config.yaml
n_head: 8
d_mlp: 1344
attn_scale: 0.125
init_std_o: 0.0267
init_std_up: 0.0267
warmup_steps: 361
final_lr_fraction: 0.1
dataset: "wikipedia_en"
Each number is 128 + 24 x the weight over the matrix's rms, rounded and kept within 0 to 255. Layers, rows and columns count from 0. Numbers have three digits each.

# layer 12 MLP down, 512x1344, rms 0.0342, rows 208-352, columns 384-479
109125100121074145135141072158094123118125139121144124102138093141106152136148127135138126148133114100157100113151138140130127094104134147140159131120118140133140126116115106148123129171168102126137168141111135132129163105110117130145168110121070138147140153154153106100095129151131133106
113150104099141117161166117106130137142104125100094094097141099123145090093105106158165095134136106096105132124131139156125184132117146115128113107139090119134146127131128143117135089120174160104161104095152127156085144164134112141133095042096157142162146101091140098165120144152126105149
075125136127118157107121155138121153126150151094138142137075088069144153139156108081112149111158136131085091100169140142133096139106131135114161095116132115129115121160120152081139112164171143113147106153134172109148130154153134098123136167122091095113094113133143113139092114149115122161
121099094140118098087137090079138152172134138107154146109160116153134084115141148145151152110139132161103120089123127156083185073111111134115110121141137110102129144123137118117137133105100112138131147133128112150164109189134147153115091142101113153106134153094146120166108170155151106105
080112115131135173150136169162073134137128148136122109138135164153136131155144139126128154148122119139107112132145147102133137099112133130093123099100094125120128150161103141113163151139129168094159106113168133088185139103117110174152090154097087133109140141139152156157145152094111123134
150122154148129146153150121136091099136098124140101138133102125118122124071120152137137143177136122130101120113104126150107154107121125090149127176127063137125112145145129179111128132141125073135116153111112138124089087126132106093105114125145118152115095096120140107137145136122141147161
166150158113102140143114097107122102098160141149124106153089086130145100123091115127121065155044124145131154131040147117156103121110090113100133126124110146129156156102146160162084112146169131130110136135122147139116106151149116087094133103136152112158112118145129126135150147108146087164
121142120134095152122129137068071084164142146105121141137106114115125136136086134119172100158110165108152145120122137126168117142108137105125119172147123121141169147148112148112117118126156129109120081164099105156169139164085107156133140185137152157166148095076132139114143132136123104162
102116121165169119115154136072092103153124130144123141117145109112116173127148138124175112089121116121115089137128071121133148166163152084131080106124111148177076116120104089141103117085133157144104150162132088112100103147104120123123119157118152073165087083112143144119127138100132122108
148128138126116087105163121171132105129107138110134115108137117103147144143157122133104143102126119094125128113122152176120091084093087148133161110101144088084117131115128093152127085110117119156130128125128137152118114155092118110119117138130107135132135112152124074136153092119159114090
169075108163164090120101139098132109180152145139142091089128107123115109141137148111144148120116122124094117134131136123098159143096154103131156139126129159176120098144160108103151126123108156115103121131112122161106139174139112168111155106092119134129134123099129139129126110124105172111
156155139103115147131078106082101112119098132111131113143130141113138108093111120173108122156158143120095132171122108116123190143145087130113162114130159097153148107129138149109113123144159112142147141159129135139111156121133098115139112140098123136169140141146139115170065156043134089090
132112141143132104139137109129146135128093109120162155118096126110147128100166143144156110106105119135164091136125111129128097151102132168137128107110157094164150095113152127090147097099136171101155167138126101151130100090105170169163088132156142121073166134130161111094144122136134151115
168120103113135133181117167126116168130097118145154095114119140108128169137125129127154121120161129141156109118120080142151164138164134124147105130130115101152130096126125092126117125142106157150150165120105147146122135131088105099119111114135158135129135175092133161150137163147136163153
135141137117111115150123183132117116133148118149160142147134105119085116092139112095120160090121104089109120145118126123167126116101110119107187137100151115092145083128075166134130126136144138137114176114115163132128130136114123120103127125158123148140116131186126156093114145142169153155
127148111128165100091136117093140118171166104138118121159072166083098127135164084126147110099105134173146083074150129162111115095140118101089112084123124177145125154103124168157102135095181144118144135128083102130097115140159134130121120145108110148127107109146142150135151134128100120107
160145127114138160120136091119149150102130148115113133172137085111106103151134115129130159111107098097117122108145176165168096160117144114112105170119142072158143144143121100129131145122192146127099171119197092129144142116133130147115103117136141151148112111116125129116179126101077118112
143145143109119134102117146169109148156172111135129118117081107188107116111159054141099124141083140119132173136089145148154110149123171106095151123092108126158166092098094126115149149102120139107123102172099140107134145155145150106066124160140155108123115129135125119146151093137133105095
110112111109161094125151149118127140100118103115149156105142150132155094116119127134141116104142125126141115146083102131118118098130131167137141137136141139135157129146170075162147093135124147137122146106113123146078140097131127119116094110111155140120127121106129091132143130134145131124
123144146135128158178105127096148076172143152131085131117129124112105130158132147126112121126089156142123101098089133141131116152114100112126120162123096151088155129111111115162123134119099125123139094098177114096129097144095116138139122137110168107120096110138121102119126165104142117137
139113143141163103113116082106125141134136133160130109114154138166154114064110123132159119162122117163162076133160111104099127139084150107099093127110109123085140143144147096111094156069150166096132122154126129140128125100107153128159126139090114126103124148155139120110154117093129128149
105136134115157133113142141137137100104131124133157126144143141102136127096159095101173154109102135138094104085104142133140082099113137113118128134119093085195147130148111137096124165137116096118156157132122125166138124122140135151158126147113108195135127152124157105072147139125122107113
124119142140122103127125093104122116134138142102143111137152101101125142119159132095125129112187092107130155148119087138126111152100112161113109084111138137128127133139093148116113115151162119141139148137148108138142129125112094118100111135123107143163131107135124152132127138098117057123
157133121118132136116127102131121111113134100105134143102133093130082125126115122077155127134146147154145113119099103087112083093142131133106153114137102128178131179124108162114111132133097170096154137131139145161108111130123152083127167120115117114128090145182107119118111090151145160139
133078148137159112100137129164134115129117090112099118124105121116132113124148137132100106159129126153100135092099126119129151107119165137097165118146143104166086154171092081141112153148141122120147119102127111146165170151151188132137136089139088150134119150094159142124109129157140114109
093116156143126105152113148108115126134127129129132127120184152127126115136118100100126087136125142149139113089114073131114123156116136145145126154136147117126099154173109100112155127129087143134129124119134121098130139149144164134127143133128169146127130157154122099119160137149122158180
127155125100173149131119164117157152121136094139130117156148160137101147109141143122095159116149107092130133150130140140085125112104158166172111136113160130122102157150103127157097116110095102135133130111093121142103134161121127132147147142154172123112168152122116105112151101130097134128
136135113090110112109109117156145147123126144106129129139135081130099072115107164133147126187099098161144133123122161120103074126125099135135106113183162159119116085128146161158125143151154162096090133136143183093084132144129123111133163109124121132139107047122132071174144100112101148153
140096132107098127132092104079137133140147102140122141135151096180158145118142148114121148149116161184137130173156093074125164133133091132106099125132112130108099162183113144089131099166138148190122121174088155115085105117168101160132136112090119145163119176132155129128146151109143142143
136091135087175100098143128114116098088116139096126131090169108151116161095116197149138143115136166138146173120125148133151145137119114142144083129132146140129144143186103148084083150126130132183129120105136151121130089120130147106145135139109115132140123132113141120106105157135137074117
153173119078142139083158110101109121170157112114133136094094082124118131152134133152162146132139131130118091136109170161100114123132132068108115143115140126098146097162131109163089119123107108156121120123157146122163185171137106161153129138125104175162123081159140142123114160106139183152
131142106141099100127144149122106108148075121080123125162132116131123153105118139157128107142151111112180144152115143145118160123146108088136104123166161129166104141137122165092142111122103115129111169100118169109095165132126133135160137149101149116149109163094131105143115122118079127065
078116139149103113113068061129159159156156120123143158143125114144166162096081124152117164091130124113127126152151161127167105119121116120133140171106147120166131134101120118112107121133128134098137168191095161108149103136145145147099147162168138104119104122141141146145111091136117166133
112113123106152093167114147086112120164138128113112089143134103118147145074095110143137123149107113115136136129113100136109159101147136140120145117140125111069117163100097136122171144134112109158170135085136101089159164169161075149138179137130147088129137139108114114118111126149162142175
127147086125169084119150113106141162142147151158164091114160163127124089158131126129168129119120094130122141127165112118136109098111120146092146111096130120164124115131133121126102138118125142125096122133134163125160118123154105131100114144115109195143135132069118118132154144135136081133
099137130104168137089120105123105156124097133120138135140140056143130119124112122112126145141129133120088140131128110094182102151108164151149137116117113142132142082139115107162101137124175136086119143123107181083120154098114119096147074181079133147122156135113136152132131142155138090171
115100124141099133118138134154134109095165123148119091134116163109130133133155114167130140156113127146143125108127124150119151135111155143117120118121130133121093135112127163087149105106112131141112104129127118156101141108145127149090099141149130130146148118120137097118119150162124132084
137096176114108107139118118113116135143129143118112095103157066115154133081103121127137124100145092156153141128113133140134136139116132105164160181089117119115129114153115130113171156135095148115151128111118101172140119118109141130127116143093129167140112090118117154100125178159136089121
094126147091129157144116122144117083125160124147124113081110119123162166131117127149164118142151153129139133141148120140103141132116098155123124123146113130129090195136122140091158143104116146116167115114144162137135107116067129118087109079156115165145137149136127161137086102144156154103
143125126134094164116123153153130095095158144109115115142147139128130137105114151110134100134127129122118138118158170129149124098118134147138131136073116136120136120143131108110133151152186139085122161214123132146151116115156128149117080125109136114116129155135111084157114119101101165151
156122139140122150132119123153099142106150176103178122136092084097130100133140119152132123139143128089119126131103135103131138127124113121149144105125098104089132169127144098108153160167140135113152122112140138145139049128166145116136177164133147108134134127114144162189084131137123132129
149141148110118149128126145092121122115155150124150162103148135108144136165121126117137130117169124107130119142127120132141130086111113101128112123128114110108114095120112174114141130122103131117101118121124116137093127142104128083104119128105155099110138109130144123136072124100108111180
113118109132118113133119095150143112136143139153140132102125134106132089124138154094142117157141130127137141152155124113116144157154126137109164153132108102126079147089181178098127146100121152165126093095131131130095141127122165142102149149154106139141128138103139147131110121126150131110
137119193129135100152155134147115142110112130125108103154141106129122126136119148097091125161127108082117121141106110115097124122139126117118141112111151066109148112057126139102121114154152109136154155156107116122102117123121156101161134129137107126101086155119120119137134114109174125158
159146153111138124067186104128103148132110132141112152125175123097109139164148185159129129108121118138124111141116105146194105125116146112146128135139127136151152146125154095161137163110153169115190124146135140094159074149115140153116137164123130132148168078093147116086130097195148138134
112133148094176081141102148089131128101147117134095117091130111093099125151126144126124171125134131111153139158115120143162160152116166115095140121114166132090133151133143099133176108053103105117150158136152173141077093136175114121138094130124140121118115173148152131118164113147149161168
094124132179149145102115134153096168119145140103127142107150130168128122121161095131132086152138132153150142104139148153097147126169106125126138163108111137119100171122146140147127098153101123148119155115121105098155103150147140140129166120156153085134170126137125151111161115092143127134
111085144133148085112163111143154139145137156136140122136124093137105119116120159082129131133104159134119134142124121138133100141157126154131081088139102141135153153149154114142129160111155132098101125145058129159112125097129100118145130128111154160141136126132130143123145108166138100104
135123129093118115119131142099115128096137089116127137159125154132157122136109123132179106120157143115136145123145135148109094148133115103135120162147104108145135136109131135106130143119125109156115143117134105119099128135097104142160125159104106148128127121091133083147130115133103134134
135100130095118129172126117112106088154122135124120124117174159153114108190165125125154175116128175159127109153111129129110129116147120112112109115112130165163111145104169119094124117136127114145115136121154138121152125108159105067113141096085129129125142146094130155093167166118142147143
098097127126171083138110136122087145127136116101165138115139150129155108069144151105148127091120105128137126202097103083130101127102118117096144087169085118104116113120138117101149110156143135158173114121105107121134135163131126123111153163122088106100134132115149111102143146151112088123
108104142134121133101132149135122104116100120094120142115136137148124122109140151160107091148140146135141126144095099117145126120135071139136134103137112109134114096176149170083117169141133116178124144135127133107183133098152114119131118122153134111148101177125132158164150113096139106164
140098094148119168126145060162084152076114109105111155172140160112155107192129112147098137111167140119130158149118125101125072107083122113142161072114129144109142120098136135142100146156174113172082112126116104143119137099110140161142126124146110093110164084073150100107142089155116108144
135125097157117108124110148111129145146134100133146128118121149134130103142118116087109140139095142124153139134120112105127170146163143120147136192153127146122140113101074133117102120089134145115104097146121106109125135159109118161125153104110149157149110187125136130123137160137136129115
117171082106149143142152135114141117091137146134138092136105118186071142114145116140137146118127125119126118083138086100129119160138130126135133111075108122114172107124131114123104115134095157117165082101150121112190161111135121116136113139127088112099081139104079094143128128124158110132
081171154083129115172163117106115123120120167145127132148126101111090131149111091084144139094101156149100127135180122143153107132138066136111138173173115113090133169205142116088126126141130129158160143085140144105177118142152148166087149141135092097162159117168146111100094103100123150124
152159125135152131126124139105100151124145122148113148102092085149141133135154128125104086147132152129144117142104124081138140132121142142100139130108169139150103145111084134149124108160109122121107089135138139124184129138104134123165082158117121099121116147120128125106080169109135115176
090140132094111117136111143173158139176133124120135159143173104131186169081129127125104146191089121131100147124124146139168089173100130116120153158133113123124125148141068148135123127134115157096075168143114128144121116135064126123103147107127128112136105133132131102141127114130129087163
145137131113141150139158137117135171119132162129123125106136155112101151093113155150163122136143103129146137175128145176108130147118149160151119154122109153156152149139143091127118143100141163109144125133130158132110117142199123142145125143099116141118118132072125148167133163129129125140
109131131140126130099126171155123157164116136122126156121093136161150132123179146122155123134152115128108069121169100150108092126126134103129129147137095096104107119100093128119115096120113150100150161134076148131169184134094147150128108120148132143070110089161136113166131106139152148139
125146125116132139101123138113121152156116148153125116126165100156120111125094168116127123162138103121127115159147097110108156097134101124097131096150156128108107142171114131143140142147124127117141125137135134127132148121125086105148153115098118127138110143086155117127113080096097123131
130111137186140152167166158125108089085116105137137144154105147131137165131073156144147107148146120172155136173108161115147133182106149116139184176083106128144150126184086140128086109128117162159155144158078148108125134103144144133160149125121109093162151178091151083121168135142111125147
114112161136124127127105114145138095102127120156130095139145142113107118096081107152110131143103135121152148118143114135160079159122164135155133140097102112129097176146131142186156142073167080092063160134133180140138090130178165127133150064104148126171126108122131133131145066165122106131
148149128118111122137146144118155183130084102116141127130127129119139150112126123098120136116191120131099138075105121145152131105131204124147156120163135108122145111154117144183124108147124087118147138120140100127111139110124132138147112146152113128121126089129144137105142141111143092131
140181149138121130120124132114138107132152092157115100139127109141120118178120126084140097129124129106121160154158168109113128160132164067125134129133140178163142122153127144135134138098097135133120098139122142123152152132114127132136119129092137098138110111144142137118123094117124100126
143126107128128130114148148105173144139122121152149125105147113087131112117092087130101089145165185105110135122122116147146116137079099118110125112138092146169185118142141128089126131104151132095109140116109132090107065146167149122130120133102126161129106142135101085170162143117143164155
099097090097135124122111133089106108127127116165126182129144132108117093099076122122181156124090132162152122092052115109147151147139115108125152110137093109146123117123135158140154144130122107116156156147135121099133162110138121152139114181101138138138108097100110112096110106139106123139
179095127174143108165102150135120144117121131152118105121125106116137097139112193099124124136091112142163145130132100151114108129124146081106163145127131154157124179140199117138126076115121113102077109124101109146110119128125135117157148093111158077083161176132141108157151125112141105130
133150153161119144103139135126090117125122151152150107130143092138155143160136132119112116099129133103152155147155142125089095120151173148125077158139124149128133145121161129129090111125109135147099132148137103096071116104071114146135120080145157128089169105156138138160067080122143172110
119117094144113086106125106141106120092139106144123087115093074122093097134116137132111105113125134131079153148131112118108151087105119118111154154128174139142152136118167155098140121140150123155122174161141118110186135130123165120107092140135065124157116129114144145130146135114119109130
145157144128116173137138136085127158150150149159140150138128149145133125136200117176109136141133126155121153115126158121122107119142112119129181124141139135068100124116157104130090171139132111119121155082139134149175165114139091127115108077074138128163173113109145129101140157124182126157
124080141147128124128143091144158115120074154164148131102081180122133108116115153083090103124095103163091120150092100119117156116136096174095113128141101106099081162120137131144134107175110171101070107119107138115177127169117119086135137121154123088124169093158140154144185158093148160089
113170077086172121136135126110124127132119092096145127155154091129120150133137132133112064138126124103142100123162117112124147143118136112153140115108141112140090130140125143167130141123119097147165136115082129146111155111093129150159114129135135135076121192142127121116073166120124125122
154176125109090081135157160128143144107111144128126114139113106142180104137147126089127174136125136136105163131099125127140131131130101110084146119144120103127122143118142122145136147152104177099114151162149164157127146149178135130127100158128120080179157096173126117123169169151177152146
103150120116136151136083131124165114118088164113134165110122141149147122152176107113131154128116153103111174124100153100165123121157098141122108172128122155159129100094168113136108143093157171138104163124163146133124140156135117099105151104138151108079138137137120107128155140132136114134
158144120145121172169117122110142128119114142131161147160152133147125117163147125122139111151124158112111130145132121141138156170130119097127119093119145122123135131134146123167080140168131095118143165131089145135155140099108132097120131140102111139108134161126126156133110152136145147159
135132083091098157122129160088110086093096103104149102153125146077126143108119073114100160134145145078132104113169183081156141102121114137118126144115134124139136137182108119102127119152146135137102143113150101112092177174146096100141127146099104134114125112101145104132080142117141166097
146124139208081129103132132129146115115149062120139091142091139147117120085172099104146110143186154103120121155115132080150139103093114104087141105161143141125161063086141111113104129101137115129129129164140144142108143140102161136104130146156112142111143154132133086115116085103078123164
100128128123074135180101149089153101144091121132137121128122179100118125118127135133148119137166116125148149133110138094137079121104148154136111149120149124154117148092167114124092130090074112148168134138108127122168125136134139131144139119109128118136095085086121101134165139143130142138
146113132126113154104124130165117106136112125136130166134103165064109156086167126140096157136114118133125121147117090083126139146120140138131175097112115173106086126115119102120136172127185103130101134099119128118127160143165123119124133147171142136120135125147139147148148178153111177156
146082093180158102119102152118082155136135179143108105125161111116139132170135140112138104134089148137119101123106127074118159111154111125108093120141123116170139102089105108113131158111132120132138090136122145105131128147104131149121132133109140113103153131167133097134126142134119173121
136142105168118112111153149150120134152174120144167129114107086107184142114135116129146114167133090129136089130074114161108144124104148120110117062083178119116115075103104135127138161122127112102070155160160108083131170132117139136109103103144109110135119116129117142142153092120129119126
115144176122142134156134122141119165153132160159096133133137158120130159111132119132129105137144118098109124106115132103194106169129132125118104145146160143151098162113128159136114109129119119136156129165123136123125163132071133136170125102093126096125132120130147134116113141195119176111
158110121143130142127111146143116139113127157124096120136134162158161162098140152177147149126104150120158124139124118144107122164100149128146110148114122084160127113130098105121093128173111151091132120129122164097124135110088159161112134120124139132150150148101119129087144120148135137128
109112112176117125121147102193103118149096164149108138129103179155159123158133104102071134158149106124139117145122112115093175082128115141097128098115129111090175152119105145135108168143095134149106124120140124104069123092108152119108127146128118128129127128136132128186117137129153122120
135103162092149107122176099141104111111124110169118127140125130149124122157092099127140123173165105164088144095127112123106093128086100142091109128118119144140093085134144150123112133130165154155089135102116155125133090141135138076079101122157153120150135108134111164120108123087140092120
125116145105122118151134113128088140128124157108112151156111121151132104158126142118120184132150125164112175144148135099137132148132118141126129089114150106105095131144113166134133140122148132151098152156166198096187116095164128109098141154112149133115117140103138135102178075117120091079
109141104135154121140151144106105064157108116107089116131156102157129140135136119111130121107149106169097131183119157137119085143175141112116120110126132121154139104106085167181126125108114108087138114106090109125115196136152088111112132176102106097116178127133106099079161130086124076118
114142112116124124105145112154128152152120076156108124142135176117153127102115105098131129127131077099131107137169119130136122170139149115124114122137117117085136111136154142127122108110128129138142111122142115132121105144153101125122152115160122136145115182128109179111143107144150108115
159156155116103134165119089130144156127145104115138138123116102166142122090112160062118097132140139110143125129136132125116133138127144107108132179159096118114146108103133123144096099120164143129131131132123165152099150098125116123149106133118118187137130132142097089130128094111112153107
124162120099129111127109155108121125131170155139143155131115095112127164118136128176132141077151121095120178160122136109126083143114127138133138167134133167167056140135130081136151132132160108108157137109146130125121144110155113106159128125148105126128151142123114085099115117103112148144
170107150151102155121137141135143159144145144134131105150122145125172173185119116120147124125120137158120126126108125117126096069104141169185133137059175119132167119171112115130133165087121160152150170128139143171151100124116108092073124147107101128153122138159151112117130070141130164108
121117113133115119122135144129150140117146097133133153146137118146160144129151125115129125067159151127139146160095105118121160134126132143141131113131065102105124125134152089133123097103127075125156152123133075155135170120124122128134104106125151113130158100119131156099090132111146142143
134153152104119136098122097095123135126131106138107090110119106154106125112129146120076144138153066085128139096117127133113133126142132105110124103146148101096132113118138132097131103088157126148131109138116144147142120107129117099114110139123128118108079125148141116142162072123155171136
141154106124116102181155081158108118133156115132149066139159170135113158093144095124122159093143115129110153149151097096134109113163100103115156132137105113166146114118107162099138148091123142105147173106126157164181118132160118107117130098089101131106102113083128127113119135131163094126
161075115131134165145088160130101120096113101097124136106116100136146118126145150147106098175151135065146131163160108132169155153128132191152117158098119099119072148115144116149088129102128126130111124145117132125124133180113128134111155137105120122112121142153146115141126135156147130099
125116115101131129134089120115130118136142092145137170144089125107095153150139100122078165138127106140128130134099132145103163105116158124114156150135138143146099146118112166110127115150105151147133146109105114095122148144152117161101119178115110122166106112126147125142103123167110162127
110172121081099147147146129135021114134128173106089121067134118129136115107124116095142160146110141176113136126143172107095125107094121061139147089134080136108158104147112141153091094180090127146135159145144137130177153134155148109151187087149103124112141128157156102144135127130151096133
102089121132180136133093094186132095118137148119121108145129123126141150142106131144095085167106157143106090139124170101142139138125139169146104140138111155117106142135132141115152091121127112147131150092098098121113162162132140118115156132139130163131117117072123124129143141149173154131
124141165151163150132139142111141109165150151125170111134111104121093168131161113134113094125150119169087103138150131157143141156143114106122123137155137164105109132142148136083078109132130133137139177131124119068100117143134151141122135110103137061136138106112118131125115156139120149102
134128132124148154106126134122096157122129107159120114102101114097123123103108097166127134090118113151131080149122140140141100139093108090131102145137152191064146138064139125107124172129115113140141134107135124127149125143110136131122161098113130146130101145123120157136121157123122134126
139119106102132118117139122083123090124141138125118125114137109101134122084086152149116105084124119126088115117142131117126134097105137161106153110105138121086168123154158160139101119093149143162100089072156141093122166104117156159118114126122110209117126141098123109096125125199142125120
134123121116101105142077138134131081116114081087103184129132147146114155167129118144128137177113178141113159101154119124146139111151117143117154158136121109130140118167117105167181115156098171142137145127125149112168124136132104149103160139117126084165155143133135159144121130176129120144
102136124152125125135139141098101163176156113148146120113121107108166135108109131126092127125100075117110113133165134164104137114134108103117124158091186123124146102128152156106117141120187154171121146172157133182121145103119112129117135194144112118151122106124147108093160140124136137153
141102134137152143139158126102093146134100107118129125101102111156112118131093125126169099121124133175108096134088136159150133073129159145108116109105099097168128147116087128138149140097127165126164115140123126179143124104110148151126092097128116185111134141057135103139108167119087165114
169148161151159209172148131171148104140131109135094195127150126106136167093105168145099120154117107159131102157119174097175161147131132163129146123098118119124083114129137087086121134141104138120103169114151185065139123165117167147080175115138154109120172148107120156109142112179121109128
135130133136106131105125089154129131139160140145118115107136128123114120116105093154127116134113100150116124131136123083123100122151140116118128100098120152154126118086122092138117146091153122112163134121125141139087104119132131131115127108170118134135102159132124133100142091125118114121
144141117138092141162124096169103109123127121103139103151122148128145116173118157135118130127109104118100121106062138140128163124116130108138146158115105150114160120142120167106116141164129076160086121098124130143155116103130144139160119130124154109143139119072124051103169096133121121113
124154119123108130124139125108124059152156080120127136096132133132163142131072106172129104137134111120168153143101140120124090131119127104120100086142146133088143109064161131113145107075141103079121172158124139129147123156115135097113097132120129108154101134067146140150137116134166113115
120091130119101152110138132112145131123134123132135126177101154130125117154133128115151185142116131123079125139096138186107147121097120125163127121115168088104156110132136106134085167178151087047121182137134132155087090158151143147072086159154084154148109107110123122124140142106106156094
074116104114138134123153111143131174150160103160105118113116165100162119140144121084113168122162100089136155173129113078102124115118109131121156134142107099133097136109133129123125143123111121150138125122112137113147158126143112120114153122159137118146157079125132104090087133077168152106
114150114108123150101108099155114108131129181117103118134117134104113128144106126130157098127065110135109173153164133119138146082101108102135130132165151078106129101110126124118115151104153146143112105098106157155153127110114150111147143136128095122194126113072139138169080139156104162116
130186158153137149135122107065119176121124136139103130134141133091112137135106109124151140160120115094162151118107098131113136120104097107124044096146138159096160118144161162120114143111084142106151098122131142099131128140106095146104108154144164105132190151163131137123102132063157139146
180137118140142136078113193137143148110138169160128113130133117091124097155088158132131116156108129127173099120084141132116112129106152167127152147116093139097139133123137176125122127176144113146114123120118161129145137113115094122106143132155110150105142098157136133166126077144101131097
134102102149161094107146130145098106122103152125086146136141121125143133138114097126097135120143108167132143120168128089118092096136156159119136118109194094147113127106121111154124134152119205171153113116104112081120164095127121120112126132122137119080118138146144144174127091142147124129
160130134102127155122141151131123132079112157114143121090152102094108116125145155150111140111144108145148149116141149154137110150134141135098106149131112137113158152163153095143160152110137126081101132119160159113168159145150119119143135136143154138133110097125108115126117099172169118140
150092147090143136147141140113094133115132113155117128113168112130110153128132155158090104150159152144153159111154137129110155140161131133144117113139109135153146138132090129155144134088105104165144135101115096140173129119121097148121109142140122132127131098113144095155140128102161122155
142140088125141147117113141150075119150125132082144179157132141166136139167175121113149135092047162144103175136183155122135114126107108149137151094078108123164179156135082148088159075163158125124144124140130136102128132146142108104125133130128096122127139162141138145095117179138108114143
165106108113121100127112123110148154145099099140129122073146120145113139144126154148138108120144087132130175169151160092161137111114129146131146130114101113133116138113143084088129110092107150129160107134139132094122141129107142165126083128110120135139098140129134181122130130108138110123
126131157150132105127123129137123112120103160150129147138131109119136144126121157163143161117137140110148152125107103096080175149153142135160119134138103110131123158126160151166133124154141131090103116132120101139124136108118192139101143098123130095174138092078110109157142107149102103119
130137129095165106124085137158165144141094115095141137121139124134100121134121135115156116134156083135125111141145131095072153125122125119131125121119107100073114124131108125187126103108144117131121151125145118107078098156100152154172109116115133132122135136097125102136109115145087126124
162166150103168128148100166113143145132151106116109136136116119121144118101133122139128117147130165161166099089127112174173134118136124132124132095107157143100189155112107132176138119116128129132105128170127140145082095098122094125110137141113133135144133117182142118117156128097127131138
111084141112140133133121124101130132128137142131145146151116141151100103106108120145126097116113112087120125146118136123105106132122119090143116142146112084091138150146140096133148153159136103125133161130143070103085110133120143118172110079112094134149124129156164129107109126067139150109
119106128140171153091143090144153156124120135129083092158123154156166159089144136161140122091147150090126131123111125150139140122144140170132130105131157135127065119095111195139127089136123124143092163146149154097089138131166137155134100138163165153131185110130118142157083105127124086080
128109119159113136141160118149141108084131120125098136114124149112105146116112161101117098145143162131116138127147120118115128129096137143138122099106132155121163097093141117094132144159088163085083096128136163120121126103071089130112132119134155104146132118129129116161148109155128145151
095109123132164169142142100130131157174094118066138102138133120148134134126119127124144098139112128115134188096134155097153140124117120150148154135174094137119116098128091126113117086175123096121104171140168108161139134163103158080129164106141109186136119117085122162147115118120135126097
119128138132179102133116150127089133150132113149095161121141130115144103153119143127112160119123130159142107145132114162126128130125106132115143094106149123127175165121124119137127099097178161099131145140119140102153178136161078116154117097140121108156116131133117128113150134148116125115
145103158145110128106133070143129071146133151081132159138171201165081131120133108124157120151098119149162113162140145128139156149136111148121128143087152143103116125093117125139077126125121151128131086114084130140118153161149140113114061148149147149050096125151118136201114139151108134117
124128138096128144144121190158122069111088133102110149106123151140130159115095126117152116122144151115170104124117169159139122127142131161146119113097103089104072139159127118172127146156112146076167116098091103116142137118100114124162146088116129132122102137160129142136100119120108151154
109126149112091183135130111148110116129126104119138124144106137105131132121139123130133090126119127113103129120136162172125131132144099111149157143158110143124152109140129134096133110154141090128090132148156111171115095093151171138118148119136151145122118170114128108137159137155146137119
130170135106146113152083125131111164185102200143134143129164088166160108146172123118109094161130107131079142146111122144157109164109133127104143145122163158144131108130130100128174142149150152080143129104098141085127183139101139132126108099145121147108112135140131131093129122155135157104
114139108148178114146106095086159180142116113098125151161166123131111115083075136137142140132118103130125104123199152100110151126141134120133158112156147119131134111142083137122120146096159143139130130085084116105150052135139105121103106130080112116170165170142135112134141175158106161172
134109165172112124088147145106105104153127134107116105162107139151151155165109175140130112144140145144132165133103117152102136164160154116175141134122128155128103102136150104098136107138150104122113120154113082123059086091139140112117113091154171137099165115185146084134115156123102134132
102110118102157101108156104150118140116076113134107130131172109124116118127126120102135122152117126117111150113095157116157107116142100075127114118147122113094123122125112139139113140113146107166124126150150125144131125133113130127153125134092099153115138138114121152154145153120122114093
147140166175119096114109125121125105118102159184122178117130115173131119097146137141115142126145145168123164122118130117081128123126133115112126116133151102099115120143145134093107159120144119146108130150123148149142101100077125112094138117145140130131139092081133133127131098121125117138
115121092133094134103124094150097169109101106147129113113120157174126101121131094126132112093094133135133141114143166149117134148102100114109179118129135097049108126112110133121099157106150112100131153121124130127098082112084162087159147153130106141134166131155138131138110117104106110118
168099137108109091179139139139116133138152105117112125114137140160150120152133131167151144121149123070125148126133147125119117156139131137119133104132124134096166139116168103138120105094121159089141110130105134142099125128097112092154127123120126090140153142105117085138161112132121147110
134102163162157112126086108115100147118106074149146140094147128150143132130128128141150075112171147172138093124186125149125129101134115138106097120150115117122101144070125131101112156093103133156146095171146155150108131138114127128141149121133120089142127184143139146164112098108095195143
115135131105149159102088146144161046096116104119150142156168109112092145117096126160107119151125135139168103111140145117087144145137121120116104098114138122134043145162110109139181087127117141115100107124146130108106129139175088165147174138124136163137135140114111140168123085124095100111
152092112118120078104118149144103114143114140131099128127120152122152146138115129127145129097081153112121147112134125102145178142132117133158107097119143151141084101120097110115117142134074122116088129131138132144112109135089142091084118143136154123139153096126157115155123141126112114125
143105084122200094083103165098121138132123085119108142153130096123172131126101144140103117127115149142122123137129107135099142118129138128120123107166132199152105118152137130124141095072129119133137135108126127169140178149128093151145142080114139134080132135088135133098143146078114062145
138062175121137125108179116141103164162130123152120117141108073090155123136066126135162109135124094142134133126113152108102162127079097124133123156114133103130158112129132162076116165122151126091116164132152134135143141094089150144148130135138136095106110124130128084160128110120168161088
106172134146109121125103121109120138087125121118133101130169133123099152115106143163116129125127121155136150115116092141119125161153108132171118153140115121122095140121155133164165107151146086145160132135131107157124163142136116143135126113127151135174109166136146137146123150124117120117
145109192131182127130082153069109140116083153131087129151135134147142124135142139096157132186111147160174116113162116124163141150131107144144138154134089159142106152133131103128143120143117149140111116150134132127046134100095138114120134136099157133131124134165128141130102130154100161110
156137110111119191114127135133127124107104113166134109155144131129102090164103124100161121126126134160105124131145117173125125104117117120117145131124124126137162115151140110136114124115118139165118132139118153157140129145135179063090132123105105156173148113098148105137133091132113134127